config = dict(
    num_hidden_layers=15,
    hidden_size=256,
    num_attention_heads=8,
    num_key_value_heads=8,
    head_dim=32,
    intermediate_size=768,
    vocab_size=1024,
    hidden_act='squared_relu',
    norm='rmsnorm',
    norm_place='pre',
    norm_eps=1e-05,
    positions='learned',
    qk_norm=True,
    attn_scale=0.342,
    bias='none',
    tie_word_embeddings=True,
    parallel_block=True,
    extras=['some layers without attention', 'local attention windows', 'normalized values', 'learned residual scales', 'capped logits'],
    init='uniform',
    init_std_qkv=0.0312,
    init_std_o=0.00569,
    init_std_up=0.0312,
    init_std_down=0.00328,
    optimizer='muon',
    learning_rate=0.0169,
    lr_mult_o=1.54,
    lr_mult_down=2.0,
    beta1=0.9,
    lr_head=0.0171,
    max_grad_norm=1.0,
    warmup_steps=70,
    schedule='wsd',
    decay_fraction=0.604,
    decay_shape='linear',
    final_lr_fraction=0.05,
    batch_tokens=[32768, 65536],
    max_seq_len=1024,
    doc_mask=True,
    train_tokens=572300000,
    max_steps=11851,
    dataset='wikipedia_en',
)
Each number is 128 + 32 x the weight over the matrix's rms, rounded and kept within 0 to 255. Layers, rows and columns count from 0. Numbers have three digits each.

# layer 3 attention output, 256x256, rms 0.37, rows 0-108, columns 128-255
063069206094166137162152092179114099137050079121151134108140107201076126132174122171144161173108070172046180116072138040214213181201055145214094220210203112121146093112198099106090064171150154091131134120105132142183095165090110184129140137148129153133184136130178107143118115118150068157152126127091139121097129095119116119067173109109154155096117104104132083173127107133112133172105
114148173072178102132131105147116150101117090137169064101152157122122160142164096154113122178183133202069126148133105077144099142245100048110162186128118124127136051105091096059061079175106199167073120145127152146128091136137144111124107145119148111128124089160181121183134134091126110164138125139133123066083083176164076111134111116122156127171143154178134147122103108134186209151100
156150154144088114109080085089140117123127103122148178161104092126163215113121146151141033092072199153065147077203062136030179142141175146122123110203127108210090110151218163140125155119105130111162145132087139145080107129116097122139115158145105078116135096131116153194150160132133182135110134110117116135092117116123120120133142136102096099118141129145156128119133123159102063133104
124101124079121201087140130138150161111116110144168135129099089128122152124136103092110104063122097069105047136134130185167098110121110128082027108146123169147045088156140167119180098092158113122104124094098126130127097123103140168132100115074149154136171151180079146128118153118126153121116085132092168097112118143170151128127100119098124098107134135101096125164144086145151142128104
137191143128124125105157080121127109074088129123182123133144153166132157185146161139143069050117093078198131106093212233077190175126180193195138222135193162062132036147201197105180093162174073143153134091081169119172167099096158152135128153157116107090122065127075158157158134120122136129131118113109167177135117147158142115106135149118180130077135126113141152083112099133131113115174
123126132124132109132152140124154118147127161143093085156104157128149175154113211078199084088092093131190158092164170165097113230057134104190148146090054178189169076167249052130122047098158128167137144108146119103154145055124181207123108097080122142127120123120149148093085124135170132159120100182140161113100148121112128140110122115178118171074087118107163133087067142101149125180168
129099153160101125101133173143150153092080083172151106077102160157104153112160098082119082093142072198064086129208162035150154144134080109178169246189137137027155109144079101105163078176154159105109138124072060114150148099114165109151146121108160138082140100107111134086113124125139099107083157127162179113130145172148137149153104170106061149177159108105074140136177144131122125168121
130137124111127121110123129088139147125107133093099153117103145083149079167131150089092121081096148172197175120134105150142100131119166180116117059231175112114195164178124194088201131121151135101151111096156151113083064102138123179084087151139115085143144166099158135115097177105116120183136117148134156092118137135121077074146185164125079146110125115163161144115122179118080099100146
149064141163111139061121121118116143147130124127159159159126155180127113168159155095153152180130210141092198129142169174142088072032067107131116108128151089137029136173070163173157175191165027051167143105126155047147164080104163152137170129179173170122113167129132145110142181106108136127144166093129121142131130119169079128125116108149144114163109129131116082140109149108139150106104
112097087106106059148151153114110130107172195131131107119152104120055190181068149095151153160095116079151086191109166144177000111106129069096131071142042188073092101109181153118205041028122088135161116130127192098138115086112172145092111145060149138102141126107127090174091149143135065125109106106146088130116146106122136102137095141138100107126134086094149151121123125162183169137133
175134090142114127110099162165187135084082098094165105186166108167179059137144056073148186131156153148141094066138056091096209226145138129135109139161117126089116158067120140147211106247223068103080123164142117140163131117111083144112143119118177183165152074123106066121113042099127144111134151167146072084117071091158130107138155131131132090140145122105130089103136131131143141144145
100130115078131069130120121114159102156076134149138154104165163101148130102113108088137078118119128081064162153094164060128185168161066171141180099183158088122122125079079255095094152150154078119141143161179116150125096174146154116149135097107159095137133072144127129155076140130088132139143150100134128112106142130136143080140125135082144158148088109154156109115153124138152128178120
153084136153110135153124125142107155120079108145148172135126130129139121135126107116115061157087087074148197087150154134091066088176109131050091065102118115162116162171073174085161143240195084128154162109113162159158085130131119125149178079080130150146086103091147177147126140175118153115170173152138153111152123126147133078147082143128168088154126132154136146152121134103166128088124
119129100102154150181130097110144098135146126149151123098133153106119141137133102111149073140063221158099212114172014119088143171120125122141150019068152109253138118167144150135047111145216037167193178147158133144170144118108147114167111140122148142113157092114157158152194125087074128125161079155111141157146114182079168131119149092116117108096161118146139112142131163126138130106143
177143148132134162103141096121097106118166163144163139088130087125089041140170150075074133102121084064075127213087063204108107219077173207095031146074126073156146063072114114061170083153158214111120112136084097113164124166117102155125165101125111138121073113122171124146182121145100122144123123180199143076122107082134097049160072165154173089119154161140103055151182133099137135150168
082085101126101132158158133174147158143086121085164109103137095155173119153173114152061154152117123109120181152154100125191089112111099105109021128096019140170055107080216107125122154127080086105131133082142139120100088150102127162162125170079134229125165077115081107094126120115104116137114128156171139125182130071102151116111165108108128136134105123139151082161147175114134082161106
087080108098159153135154092119117083103117129119137150088119164202152123094123103087153116119149135121127175118166113103140078154132103139075099129197107137157091105206153128117134084108135086084255083148142148130108171113132126114135104125138087139140126120152149121129142111066144097138167049141132118105126113133132105081136135137163089127111130111119181109099145158150152110112141
151152150154108118104150132102133076140141167039132051147157137120130155174114140166086124155143112065190068192140151213113112080054177093101230164131105115077041125097102164203136150075127114189048110157125170156110131163040150124161127139125139101154177130162140097123176154161146178135068131049121166100139130173148115128125158184110102167130096144137121161132130114122118145118102
210156133093085108106146146102091158147108128169151122111092137048222122119143091141150124120179071228243161070127106138056185117149053097255078150153156086070174072205165107057149152127174069166196178176141132169136114178126169181120108091141061124080138126069107114127107090141160114146139102120095135136158084161139120123138160106161129131097147101089140088156155143101144089129122
133130110104091150126122212081161144113150157102081111129138144120139151123126152095117056123126199092126223065116133167195083173149115188169177136198162119184152154096119205118145059047129134179102138095154077125134132090120106132150144115144123148193167101118136130120161130148126112115111131119158159095157057120147161094135148182086095129140112122141161124112083116160082103120148
104058152114166146157099102108064081094106122084119139132107137142118142156115142107160096135119116070124211148116073115117129097148070064164125108099142153148117163110128159071183152138182135098138118172083125111161066113136127192128121102137161177140139111082121167125089115119141124206132144174114108154116114174078115120091121144139136119074153142124091154136069131110131109127105
115172113147150189117040067102108099202131152166161107137165123141177166158100166121153118116124117165102094216079169060099064197095111172156146153110243170208114072118100065144120122138099092177105099088097119130145098179170151170174141186162139146144123117136158136203053144100140127118152116097105091099123156151106136156124150114128116131152149131113143132122147129123153118091088
162125117165122123180168105106139109118139102111127155102146125131122131134122108143102121124105041120189083122137184159054096139111166203098122182108177134151142109182164132141140059163218076096132146148127169138122080169129160133127133129129150113150063089158128108153076097106116094126146106122138140095148154102091139115148127096133146151167103135165150110142098162126149107159152
112073097074118087135183138158164176100180147068099119091132155152064070102113152146131164131191136124113177078175164068194137094006092143095077046162090126067162157099100159097203204136143120204102155080155140136140134146138145129145126119124134126128130144134126171163110163116135130146095178117161128126087105122153193116152128158088138125141049147113158154154121146098098128107125
169127163182078117173148148114168074107095153081037135034077155111103111156152124190148108123194218160170037066199108138054227167182190126129168170174189128224000138125156145052127196106162082087134137117132148150129087131104202130149075104162193125153137151092133123089168158123128076131133159047154099148095114122105118106145153142074104129153127119122070086112102177157155066140156
160110117133150096128154165077107104148153130125081167161115175101128141166144125136128173139136251109118143239121099079127106196109146132158109106047211144118170214085116134095112106172140083149135075160116155088094122131117171166121122164164141093134100164073093115125146147125125144135107171140154103138121169135086184101140082095150124111145139114134126146175105103140164127150134
122118143166167082145163156118127093159127154103153104097124131141104142126153092108105154162123117168157167045139160135137048101160138155059134148175056057093191116069165149107148035214152137130184119139099121128135162068124038136121118140126178133082099127123104172171115062136122131140124124152111174152151180081108149168160087082119133108145082135139116169186109119086085204107138
180144109120109131134138178125104126149140148172145126113113213119129082135136162123100106076097152064123155147090094096154101155134139138059036130150064147092121177153097084109167133170177183104109125105127143066111087109129120145055130111121083087151123085133129121111116167142132174137161097115131075122094185173096094149079136144136120158095094154081120113144116126099082106181143
085183125100116134100118099136109154152180077141110102141098165142117098164140073140132094088152065136059166029132102064196159127117139117146114130182131143070175161078160226112159108255052107130112099139180126085121083082109144146107144113094098113156104148100105096091113136093130209114123132135122105143132116099104089153129118182168159122132134130164120121119117084101130149135134
143173193127114114134114167134157125174129117175127072141125148165123140139108128121112139099141220208190151186175064079161065135194180107128113062040152154162090194002088102000091200196095097124092146169161124077133115140188100136059118114116182179167109125096135129098136124117151141096159109088140127141176132157160098125126146128077083145139130154169151154133115162096116109114138
143111194142170175146040126131155141144171082199106146139134153091195101147139101213115144170143135096114094058094207147058126124086105096104108080130113182055054120138079128166204113158141120119082079126067110137072164187113142186157115122095145114152095109098145089151058120147136117141154126133151167110149118115084099128174134117168130129159145164143109155153124164101150132151135
086164090131124132119147184116087164110146105094092117168157121189117129108106133148133084071109084141108190078170185136100145033125116099156153171133103117080088153164182207045177081155092092131166133142115169105110055100076127137103139108185136119084153197082090123164165122134086118123072196126134164172121105126108186111121118152133123103139151084129077120099143139111155114138149
156128082120132100103136087186166115122066099171109070071089120099114094158166165111090161224098176194144094241022148116157128113130097025068176080236194189138167102255183100229126136070065133131101106166124110152142115120131092148167109104133136135116101081069092094067076159116115171138088138146108112099106145122159163096151102104135150137198100195141170092141117137082114176122171
142104107109112113115176114111142155137107167119116132118150130111096098109181167150087168091140071126104137077108177124083208180169059154231046118140106099146216133081129204131184097164161163140059173120106120155122105113078132118146135102155147142081124130117102151159103171127103114127156145142126153098148158145127165109140134146063095108131149135100137117155147134125140154103116
131067111122167090101105165111074180140112140158093160153131168141043153142104145115148081093141222159075167073045152035122165095203081127129174090106156129172255120166105152219061121174000154149139122146156168076152088122138114142055150108163104092125117176160086117145151154163085111086113161157139099182112164091120143118095109114152124124127127043123139136107119150143144149126129
144142135139158178151152099121163118135138201157118120101163127171120155097139144120141139107126197149070144231104132246189106108107129179180118164132237102123074081114194096168112142080138236139154082141114140146121144159071120112182118140118102174144114134111136104161160111118111121144107105079147133097121098185148144169147120169143085165128141122164151143124123085157111093107081
104088159131162106112155132158162127127153141089042120100146087134227092126078138069172118105071035152152116217152164108128109076109212106184133113124112031211156131118120167193227147170074109096109160115148138111091103190146144091137152151094140102147159131191150146065174183124159107062176145081112135124102137112131152147117109110095130093113145154148147136103115085063070139123089
128126110158119119131112142124114155102074110117140078134129133110121151127087128142149153121123125214140172076114130153158175196131164134133181089164147167087094191070158170097126047163174179147099158128108142084132136143153134141163144117131168155061113110123148161115087096111162141121104080129126124135147160094123100189164091171126127143148111095138139150136184116072099138119159
149151107142137097126202135129160184167093199138131103147100056114183139165081126131099133133124131000192200133255097233176092008097080171133176182120003049058109063191192121029166135134150041151137081142091093150141117128124208075154124089145112199170126207158140134133119098141144171068111104128146135164107128129123175126140109151119134140126107154114134133146107118127110144134129
092120155091158103052103138128114121157102188188113095143127130199130131157093141130146136088138129154132033079145106156112139028128097138097101180135152073099077092165116171120206111149108118127092116110136206147148076168148143104140165074164134131140138111119109128147159096145116089062110145105120153161084080128141173099120216149108138098141127159107144117116086137085107102130124
113158104100101145154151162123120179103105130153133114125106150123100120155134151087136150124119160146161211098112048108171129139125164209172093154103196134205136145055163120100119109093021152124162086142127138064151136166145070146100120160106143136117124147123088154131114099120127135151089139124066114132105124103134124162110117128116124120095170123131114136140128139147140128166140
132110098127128107154067131126141120131155094128126118068082148137097142148148188045152116138124077154185099193109175107162035132132148129135211119146119155125091117103103183221144105108130046121110118154164122150114143149067150089121140101084198141134144125144179097104103171066151118091105128110138122124113062147137133074154147136132154154158100142126068130140116182167157131102116
138156075148113123079147090108172118100157105114098099141094136108113124163207135120120144118135255076022153150255138240096123245179136134115090139137125025178136060043118149129029138147144072133148134127130122128106166159165149172127128152131093127142117152111098120142133130106133141102110143096165119139115056156139164120118124136086126126125155101136116133150137104155101132111140
122118110134091113100148143177116121112123200136174085100062113109157126185127162117156125133171083186142113142124080182194073185120240255146117213173174098103176108134162146119143017136172053076149191158160190144146135171209148083095149150152152108088090137134142115127113091193166132120108107127104178116136138125149099125115131131110147133141109132115110137143133099121114171125145
155083148113179115128121155120154112086122152097094046075121076123205138159106089129097096143076141129125168101111123096163084088091127132143174119119109106100125171081129084107150118119093173150080150110146102096132152138129142091114148111158151147080194106107163134134206097113124133143120123135162139157121146136103091164129128133118122142096109112167157158056120121111141105133113
109113130136097104108162112145121113127149115119187082121184080128126151132110124161094132130059101118137206167137153220087208226097188089085135058108179140197093079048108163115130123066230112084151156124144092123140178138156142124117135143144132122116135150168106169104089140121153090108128099114117151142128174104084163150160154130157127158078169122115128142154160079123120093165127
113150118139114081173137162120121090141143152106166101077168119123124128184107108131140177120141099133087083110150141119150149132084104112109115110153172161112126098100140129148113171166078153150124131171116159095145142139160114122154148098147103170139114146123148147149114085168125088118134077087158063139114105121088118108121134124163115121182086135099112145100105109152147156099118
123133103152084163150131115100176070126143130082090124134122138187082140142163158136082174137132179180068208068063131131175198107109147121213093049138099156003144094098243172034158052145048176087179126109130132054096128088148074125147157215122170127113091210111122108166153152138136054140145152181100162167108156149071108155123137177104140143085166094157127117137110169152124166164158
124066157073121157118170083118127164094168091101106137142123095125158144103134106102164058116180117071129051085134092122162110104037074116069154169096138174178105131130192065129112191154147105150188127096076108140197112178099164110131123119104147138110116158132198091187138142118126144173185133150149151136114178125141089144128161140114163118099138104097099120085099084149092151098133
115111162070169075203146160161135154110103109140118084081109133120127174093133124111153206116150109133121072129139141098173165085067166110119093117155120097051133175162120133190198106073154120085110147142085095132108114099105138146100174122159129145112177132119134111140126107088145140158109146157146114062081150095166150117100094181145091149127145187140173149126158122115127101108112
160133132132145153153150118147083136110166140069180106110122063113148151121142112078151075175140123171089102130105123091073184137133145094169120110065142149162121148079200095141090105124085117151101148127137095063173100104126176130118112186088140125138058170156163168140129131106133187150122141118124132155101102133122123128140114134083134177107108121118128127124118122086108173175114
159139155168103087137098157108175140121107118153113102172197149143152150133188130187099188155097101255121103098044087154115135140237084156158140203165192147127037083090202124170112093216100139099108134071143118090114148196169122144140175170127163142105113100141066115167111136125127116088111139134120108166133131113164088154115131126148140096126102119178132077089141146130143103170090
131076118196163135161084134155050119120131141141172083121160084157153171112045119130131156148108242070119135207121153126175148212015184100061177057182133196101042159227051140133207158134100117120100118166133124139138119164129139166159088131186135122075109153126148120134118096107106146117129196059102122154146085123154121151111181164151124159157098129171110150085136086097123103156133
067153136146162148130119126142139147115105125095084135147114058098128094099087123132140120116085084137103196100064137148129155207105189154195115157184105198180195130149158095129094104162108233106141134125156123096134094117115140191069145146130122125118116100072140113114111138128115091159099122129110145071122130108091093146087101131124094142112160126148185106098131141126162114106139
104142098133207111112095106136115079155094219149148136111135139032102095071057121121131146150093036054227094113016102143219199114138109083202138123114101107185174101126123155170035175114073070134129106146115174090167150126017110162087178177103104133171180135122115098132159161119074149145121145110139135095151146117135112154106141150112078175162100134148128097119102136133148118098146
111147090150107136148149137153120144106163089139101096158126135134138124152172090140132133129157178167100086080136137173091156041052187126090140097083255144078166147090114108095146157118072103136148078124169094128118176124128109100089144025076134074152130175086128126125141104099089161131166078140173093160120114125139123111096091156145109120148125164152147170123170091097117165079180
127055152081109122071191116201152157118091187172117101142175150161062119087169116160112147118136189124071135149153160059109210113109075129196134153135154053070115045063179151133160035099133133136100123136133158130159134103094130125110143126110132065123141129126129143083079106163149152105146092137110094164099135090109141149109144110132149073098158126044120137131132102115145149140113
155117133111089120102083117151085142129140142173149130124131190076109110127131114114149079152122196059158092138082113089026150078191064128164096102137053076185103076195122166159136135081147125151061126145115143113155157098126104096084105089128140155135194170097154102145140120147145112143144136115113111088117163112141101124179149130160121128145109147109128143133115128115136170083110
158088133129136149152135129123075155189113151102121139125076134147131105105087127113167088112156117186222199136212122134116115184087117162146062161139067109088130176155107052030143090126222129112127098137088170118106060121114153126103140137110135166115156142086149118141114133123216094114177125116144140161096077105097110044126191188166132090110129147164141108142113110131123064143122
095135131168158149146123092140099115140103096142183147107139129144169063156124130148107144138162086140125188000167053164054156131122062077064135120184057102100084130182159052086110154151160181083129105096118126105118100157111096093154126164150091123103103162132122169134141109149196143123100142174123176148153087111093110162118139126129072109175155126141116144156103128144121128144131
130165179141104118141104124119163152169148084165112118140118153118156167143091108129157153083165135142098152139173135097150100079160163095218154201127197066139162044097246021104124052198142180137111102137119182104122132160141090162174128131121149141089130106174150157137120132135105129096099155161118101164185091170085126165122137167138142137090182163116112098136115113081110169139104
136112140129144124176088123170055161157118172132114176092126133094135131090134114159103150125127107067072175133189117208153149113187128106133134168126044079135103064034141174169173165154028151104043110072070155115135133187124126095221121141142089103117144059106120113113110114120055181119127063157110100162136108142135111195171185140118194089136129151087090135158173130136086139113146
074129148132139108121185114169097129051108100118130129141138161085156128131140118145094074129143144032197255063113212147115165127119141053132141107153074200111127074144104054111124157135103093133154103211091109102126124151114107129115136111182129106121132193135153178151111127141110150146126109138106116194056125093080105130164141108122106135144143164142113122111069125134104171083162
131161169190130134197170136153074143131114127154117161125108114154146153129126123168112109126130133076106026159197102188163111162075106141051137210116123114165082143123106125214148167090190085142148142116163166103111168133138121114124122062131067117130111090173104099142148114136112150077139102099146127098085130118094124140170117146148123086161142146147113129134151113143138099088119
120148119076160066108095153113158165099040153130112096100157167098204136134200138104117090158060133182217193191103104173058109150165190176133159025156098136068127181079159187137137169174230148118146131131146052102129165105162108153134108160154137085136190130147178190126079077045131132111133065139147086153103129116143107122163147088168136147110075140065161076164124168112165119216136
111109149143186108071177115145155154115099145153107106144124141126131128172095095095115157085145074058142135125097072052134173111062097145135044151016062128172062161169143047154129170106220157083180191133071085136124126094099173116126123166134120079130156120085122136097109182122148086192116087175138150126100161159143165137135105148140130102137126145106098131141099144165177086135140
130165115146146113167096095119163121099144169145095137160138124097188169153085164094172085115151080084131149174066101146125138153074144147197132134077155189136145132119140160128131147108056123165152141154074106138098061125156166151144168115145124096121115072106137152098067121112084143134099162083143123158182143157158167115087121068082110116147155121125144097056151107134119107149094
108133135113150141109200131110165085113149119132111154111152172153153137135116138127145137109096084091096108140164107047098113198224175154136050165120111132218162156171204127188197096210088117110101133107086150134064127168129140104116136215146139110129143095098137121172119130064087072157116089132161143122179130150123153125112124088103132136118116117145137151084109128086160124139154
098145170131196150152196099113112103156174104131157161176123182114122110109120169124165161147147243029215094109117216151096145131112225107016055056240208108074153144198083103100190140076125167133083109206137123144134053144132113137115085210068121128101164071127101117111133148135132161151080123112087081116160055101114120109115120192121113150099163179135134079115133081091148129115108
136101132172205105120153126124139124125092129124095134158131147104168133159106117042171091150133116012119101110153144158175121078100137166108175178089072135103187142068104151077080123071129161169120127149156116136147138098128141128111148154146130107132088167140123141139153135133150167097141099097149135199119159196128122135081156127135105147114080127118130162113094114071085095168157
141143096177161134080143121154069132131116103078145153127201081156133133121140075094116123094144100120084227112118255119219113167000071255079105145177141153076208027165160110111133109148137154152124121107118103105128107105101166146120181105177154138157075175134133116191170154126151183097087155123087155117096149110174143119083084138121089149139122149119134108128146107131109123109171
165128132069102169109172154164104159131121100140149162133157110177120097131089122158169111119094098089112111145188146108153108129094163091182119114000125052226159193070130153153163096083145088150108106213127111133115159100130081151087126124111124109114146129167098082157158138150146167114151107129098172165103151105085136116109227113126114120120181154112103126161138152106105111172165
101156129137151129168177124114137147132140145116141143156123150146127137104153151122137107105123161041130137015108148166142188139105138109089000082091071191089098204081075156088189172095055085122146099135083124076127105085044163140124120120106116159122089179139114112096126150140088104117129102100142168108138119162103150200140151124128098163125162100131100121140117154119144166157090
131107112114077155139150131082171156150122065140175118139155162109117121180121096049163144120116155123193190125172090115132125185096085071188122078042036159096169124177073135000104118123175037170140086130102143058172146050119140223132126046117159226098152121138116201110139069129128078108197169134151136107115159170104137094102114111135148135122097140135107167096153119149124104140106
086069112088118122123203113112109105115101111161140084133179128138110175116111105105099109090120092131113183104081095185150091135000110093118086167159203199178088120034132088183161123109009108069154116107135135151151180157113096150124086151143126120061123107108124124077122111161140116165125144118151181148158104115170092171094117116162104180081123100151158159127103139158135115173117
097089139091142156194139135109167163085160166114117086084117152093070118151060152164135144121154083203113126142125129143170158226181121129148155168124099151173171105146183194173000145183146155155119141096191144129114100120118171143125153118131129163186131125156142153089108116111154145085100147126109151125160128132149123108104085121140153137111152106163120103133138099104109123158123
067123110118148126132143113157137122109099055108117168146113104163104085093135112105091124162146130081065057166150151160076071022133110114063110181156061117056137131067162095126108106145147134111133123122190112137154175159125156147119117126107105087156137136118165171144099150130155126143108114132112188152144130118171145140083166081110063136154146144167200156200126147091090115100134
142102140150097068120148058097166085170134141145131118156120130114148122130103085101136148131118040177144162120135159153099048119139089200178084194086075135034134128172092096179112049124108015103142134157138126124172148140096151204140082104150142139083173104174099096153075146088104106117125145112110133141080120103113125095136184086089099097110089090086137139152068139100089108130134
185136132162192129171066095091144131197154133120121116136146179102148147113086076184098080128166174087133105167131056132051159061133202080152085100051135121089078213025168101146191094118102094127144117149154124126150099157112106062071173134113104143107170115190171114163146112142123146133122108191095081130116166140122123150123112124096112161098106139123122053100088111125169138174141
115176108127168100101124210115119141123126039113113124098083069161117101153101116125093150097076113148120150159170177108092196068102159163129101099166088132062095172159082141130167147125059053134076166115110123185156097124155090118135169136109126163126174132105180156109143126189107102139109130172161116130116100129149125187137155150163116145175099130127150113172125173128121131105167
148153141167149147151162116137165135152150096167181090058177129115095139118089150126118077135092178140132144076075163166094187202076186160144183058108154171168174082151108119094084158193116158140120111157164081117174120081127150194105106136133118136140143104144134135084101151103157152096100117115109167179086072121139187147163160137143150113118096117154142119173140134083118114112184
108100084114166183077152116178156172097113161145160166150137083124079139156122147121112093117119234000180001059040067085075169133122124163091108099038092086135161149150117144142064172079061116141101084089084063079101113105128124147128191145065072174195127177100139129147165085127211158108074156102123122122122167102109099121166137125134132138094122095127091150126112117137160124121106
102110170129108143143147148169180111112053146076155104113093132176104117055151114099103101140100143198186129194173060190026178202119146181164137119164038095118093098122199129201169144117079158135080118116122142140143150146107105087179076085108178107158136152114096100156111115098184059087082133141119122181118180140133132112140117077133133169117138166138126118096153117108106137106178
072161159078138116156140118146140155124161147083097059075134126123150119178157114173088128149129025195126200198167165115174053102173125118167116136128103102129054123175090116126110080073118168149170131112193130113101115120127070116111118103124092112147124165136088157153119105140187094162153118124182152163141086132091056098088127116141115104135117115162097131099164118104132137125100
093184152143177120121150158083034141088101093175160155093104129109180143151117183201122132132100046216100052013133205186167170088059097008082147055141064140068185123242142196182175102126160110095138095165126150158122159079144112138154169127181158149112134168144134093173179126157103099114099051095115154118126143125122114111075128116171154149119088147119133124126092166148128083159155
090162120128124124148126118097149117163102133142103133126062135071137104156152113141177152139111209034092062148140170103137162088134082177057043108160113080057176210168125077136067226157206203168161119166092155112157140160175104144100154122151059125113102147115080157158062145186097104140116154096159141110113149151155140160158119116112135108125091120142082112092096090148116169151154
083133112071128173155131161175133122163124143105105131129131119089047096130159117155065117089131162141120136191123151120134178119173103101091172095255103096094138079117120113156105214133205190110114152129119163112122092142137204127134121122169100108164117154105153165216117188142103128139154102143154144163110104173102115164130115137119113157146118083129164160109104143069095118099129
176104197108149205144149075153135151143084143212180132132133124136128135103177139043146125122169179096109051117107098118079222133118146199156063106093154103179111121119179190132116096084104140112129137148171132114134148107120174078108127176150153115123114152159131116118131122062105121132120102129147151122167122156083178123099084158128136121161126154102130104173155138185084057132100
120098154139135111128126153124136148132079114083138170141112086123171173119138135131119095157098117139113111116141156177073209098153108010163136143083037186140135131126108146101067225152125194178157168142111150077158085122082115169154095136130109165187202176154085076203109116122134139097127118147119119148069127102159139120133101124109136129134104134130179077149123099122145118126081
126084170128095146167137148115160123159117158082109139096112129135194151096160077143127086123126199107120153137225135093113092141072138117065005094145096036193136191155065140121255213152035116135101115096146173132166106172090091081068123160124132076126102135106144082147157116166093174113169111120149098118147134126105108149087145116121105140143169127099119138093136082145096165141125
101109132133161127145111118148139086066107106127069114125117135088102093121137144125147111082166029100019126015156179108182203198113137128245107151160095196058147126114052031125136171138053198186046165131073131140149129078120154177182111121152140127127148127067210125113104160152117123110090152136149098135128081090096130117110140130110121124160194151117098145135093088166106136142169
100119185102153176151189129097128180103104194128123092140156174049131134144189153163152127158136157117154134078146170217189000184184116213128128228165033180141205089204178064110069059094153074104119120054117124124120158173168160143100117132172130171131138108128101111149189159087135103127110122181113136123113109123155103116147130146105086121099179175154152153129117083133111167124104
132076094137118135075056139133086105093112129149130112160122096125118104117144185088175131147170091025180055114075193138108012039157072198084065096104002126126139152255019060128121059102208134118114181108110147156127156111130143128110108069136129103130097105133194193106153174136115068094148156113171158156133084106145143168168139152098129120078147135086117142125125122098085089079133
105194100134154134122122109172140127170087158156158096109129125044119097155185144137196093126142157133125079133067184135107158153104102132202026105103172107179202153230100115090183158100145041116090089100120051122140150093165102157114159110155140152093145157128156136107108111148107128115119128122092115140145126139078086186105098091090130155111109118149139119118154136153111125172137
158124147158127188106164121128107152129110169111089095166118105137135101135115109169116112130139103172053173112168193123178087159127173197068160145191127163103049175133090103140129078059139186151141130126120192095140138112150149095143091136082125138063094152144151165180122129107101091104141080148131100148161138142080135140114144096138119163126118129160188147121124115130078127135133
137135121149148119117150162137114114150096129107166099148086071112127153169118095129142170157112138170151163255132234148161015123255070000122025114097180028175124103130127028093143041122130141124092144140136158077088088129087123163099111156098135162090155108120138140144119134092167082138055136096143139174098112110109159124133140161161125102119139101111156147176120098149075147158154
155181175186111118155112164170157118162158118147146078100095146177100123170146139120133172129143068157169148097080088174130130126078145099106166192088161159149144122154097167122163127164041099103093143113113150145157147130086111137110139132189100124152115093132089135119118116138064126116105132186121163163165149123120101156118107127150132137151086150081109150148129094085114125105176
114164168170115079125117101119138171079064159112086111177164141096098116117097139151130179067151195115154131069164160138033128210123138173108167010182030165156144107180132096111145098247193116168102132122156093160146138069207109089163152140104115160125120130090186133148118119134142138135110122120149097142114108093141105119166115118160098187096126168117143086137175130123114112115155
187117107116133102099091130149206143133118078118094122168143162078119160130175158125124125119147100121169214000101143141124121065144150159161157199128127197138191130129123088073082055071062120110123122140114101164146148116114109126097139109159140102120107185112115156126098093115122170101113102159122135104132166106168097104104090100124119130111120123127163111191153090114134123099092
119169064123158127096143134106190116157220136176126159103108131067145149148120121081147123012140163091105162129158080141118077066071110134062096087157200074095063194054091086147207158146117094136159104125061142137117094141124110101091165139139131169147159110118129151129165118084117115119129116083107113066138140161111161120173109164073088125095101118121120124073146110114141113149099
127142116110112150172192129090105142174093116093194159149159145117104135156102111146102130127116120098172082172111086169126125064110113076059126086058146098090110144144157123136126160165230128160133117214087127127175127092121133150117135130108122120107143136124069102147185122181154151130093219137125134116077157120098117085157093155130131120152183131119093127111099141140139156113139
114100167118165117088190093164164186158102103164141125109110175079164080131118169089133105083158134109219164131198173094166182252036213250187137157129104116157178114187137178070098164034125016104132153140119121127065126156127036095103113099106143127154098139067117139090125154144108194132137090119112111175170153201176195134150172075140139211109151167099115193137117152119136131181145
144134157143113080130123133151142174104097137118113157142133177110090168117104124148122172163129150116065130195166225106145050066160124166161118142096110060216078037135102122137137079086138092106102153123134164120157108152115116137132126182069123142111132134205157141160116164082126111162106115098155095118169131085123100124125155118132123154120086147157146121152166155098143132100081
101119172138185122066089096151128147091097139118118075205168079146168161146160132088141097114139086098108071069171083097075162000123087164154175111111086097128000168116208114176132112134170163089138098110114128144172130134128098102144119136114141126140129124094105108155132119091149183144114105088113091167131130167093181153102143102138100081155116131118105109101186150136119092117115
128126125122094102176135131123132140152104144130117127138092161161136112101124144109110161105102118063151080067117160236123187062073098166229122115195104076083110166105193149184151185076215175084138108161094134094171132089088128129164126133123126138114166132202151141100126139158121165117136130137138110120078140100113133188140157138142114162138129132094108133178139129125145188126133
119152110169118164081128168128147104170175169090194201106128127187117145097142161131154164103174202069180188233173211122199090194043122110135125096175077107102110068233171092114231133121106034089119157117119118164045126164146094111145098107145147103139128079130150111083138138164116080114131187116163152133197160167126148131104163166158132136167196160123105090080156094111140161090119
157115127121178132108113154143068129148099190174152111169180144126135150161119154117150140174090163091212109122057021095092147097145170118093130158085146112147125121074176108114109084239030076117102122102164143133057066118089154135131151156161164121177221161178105112171152118074099122135119150096125130090122083139066119119132097119125170135122130132120152077152118093140131179131110
186166118151164134140122159090118095195084143184132153121111128124169125126139119155090190185148181053142060028139153149079101109159050127092084152127164098110131133087098077133151108135166135122128105235131092152116100125119150090104133124101090115117117071101135090118114118131123115138140121088107075125087053094131152101116160069151078144165067136111169105148082103096138078176139
124099135135124174174107132181094083100154173125097110034143127176088144192071130145147114152135183001077105070164180124100160201034168143200086161065149119138101146087129085147158184225104093121166178104133126152133132141110133170171136138094109114131112163127089154165127123176159158130123178047124109092122094126120176095153145187127146114138128111164109133141110100181089115056149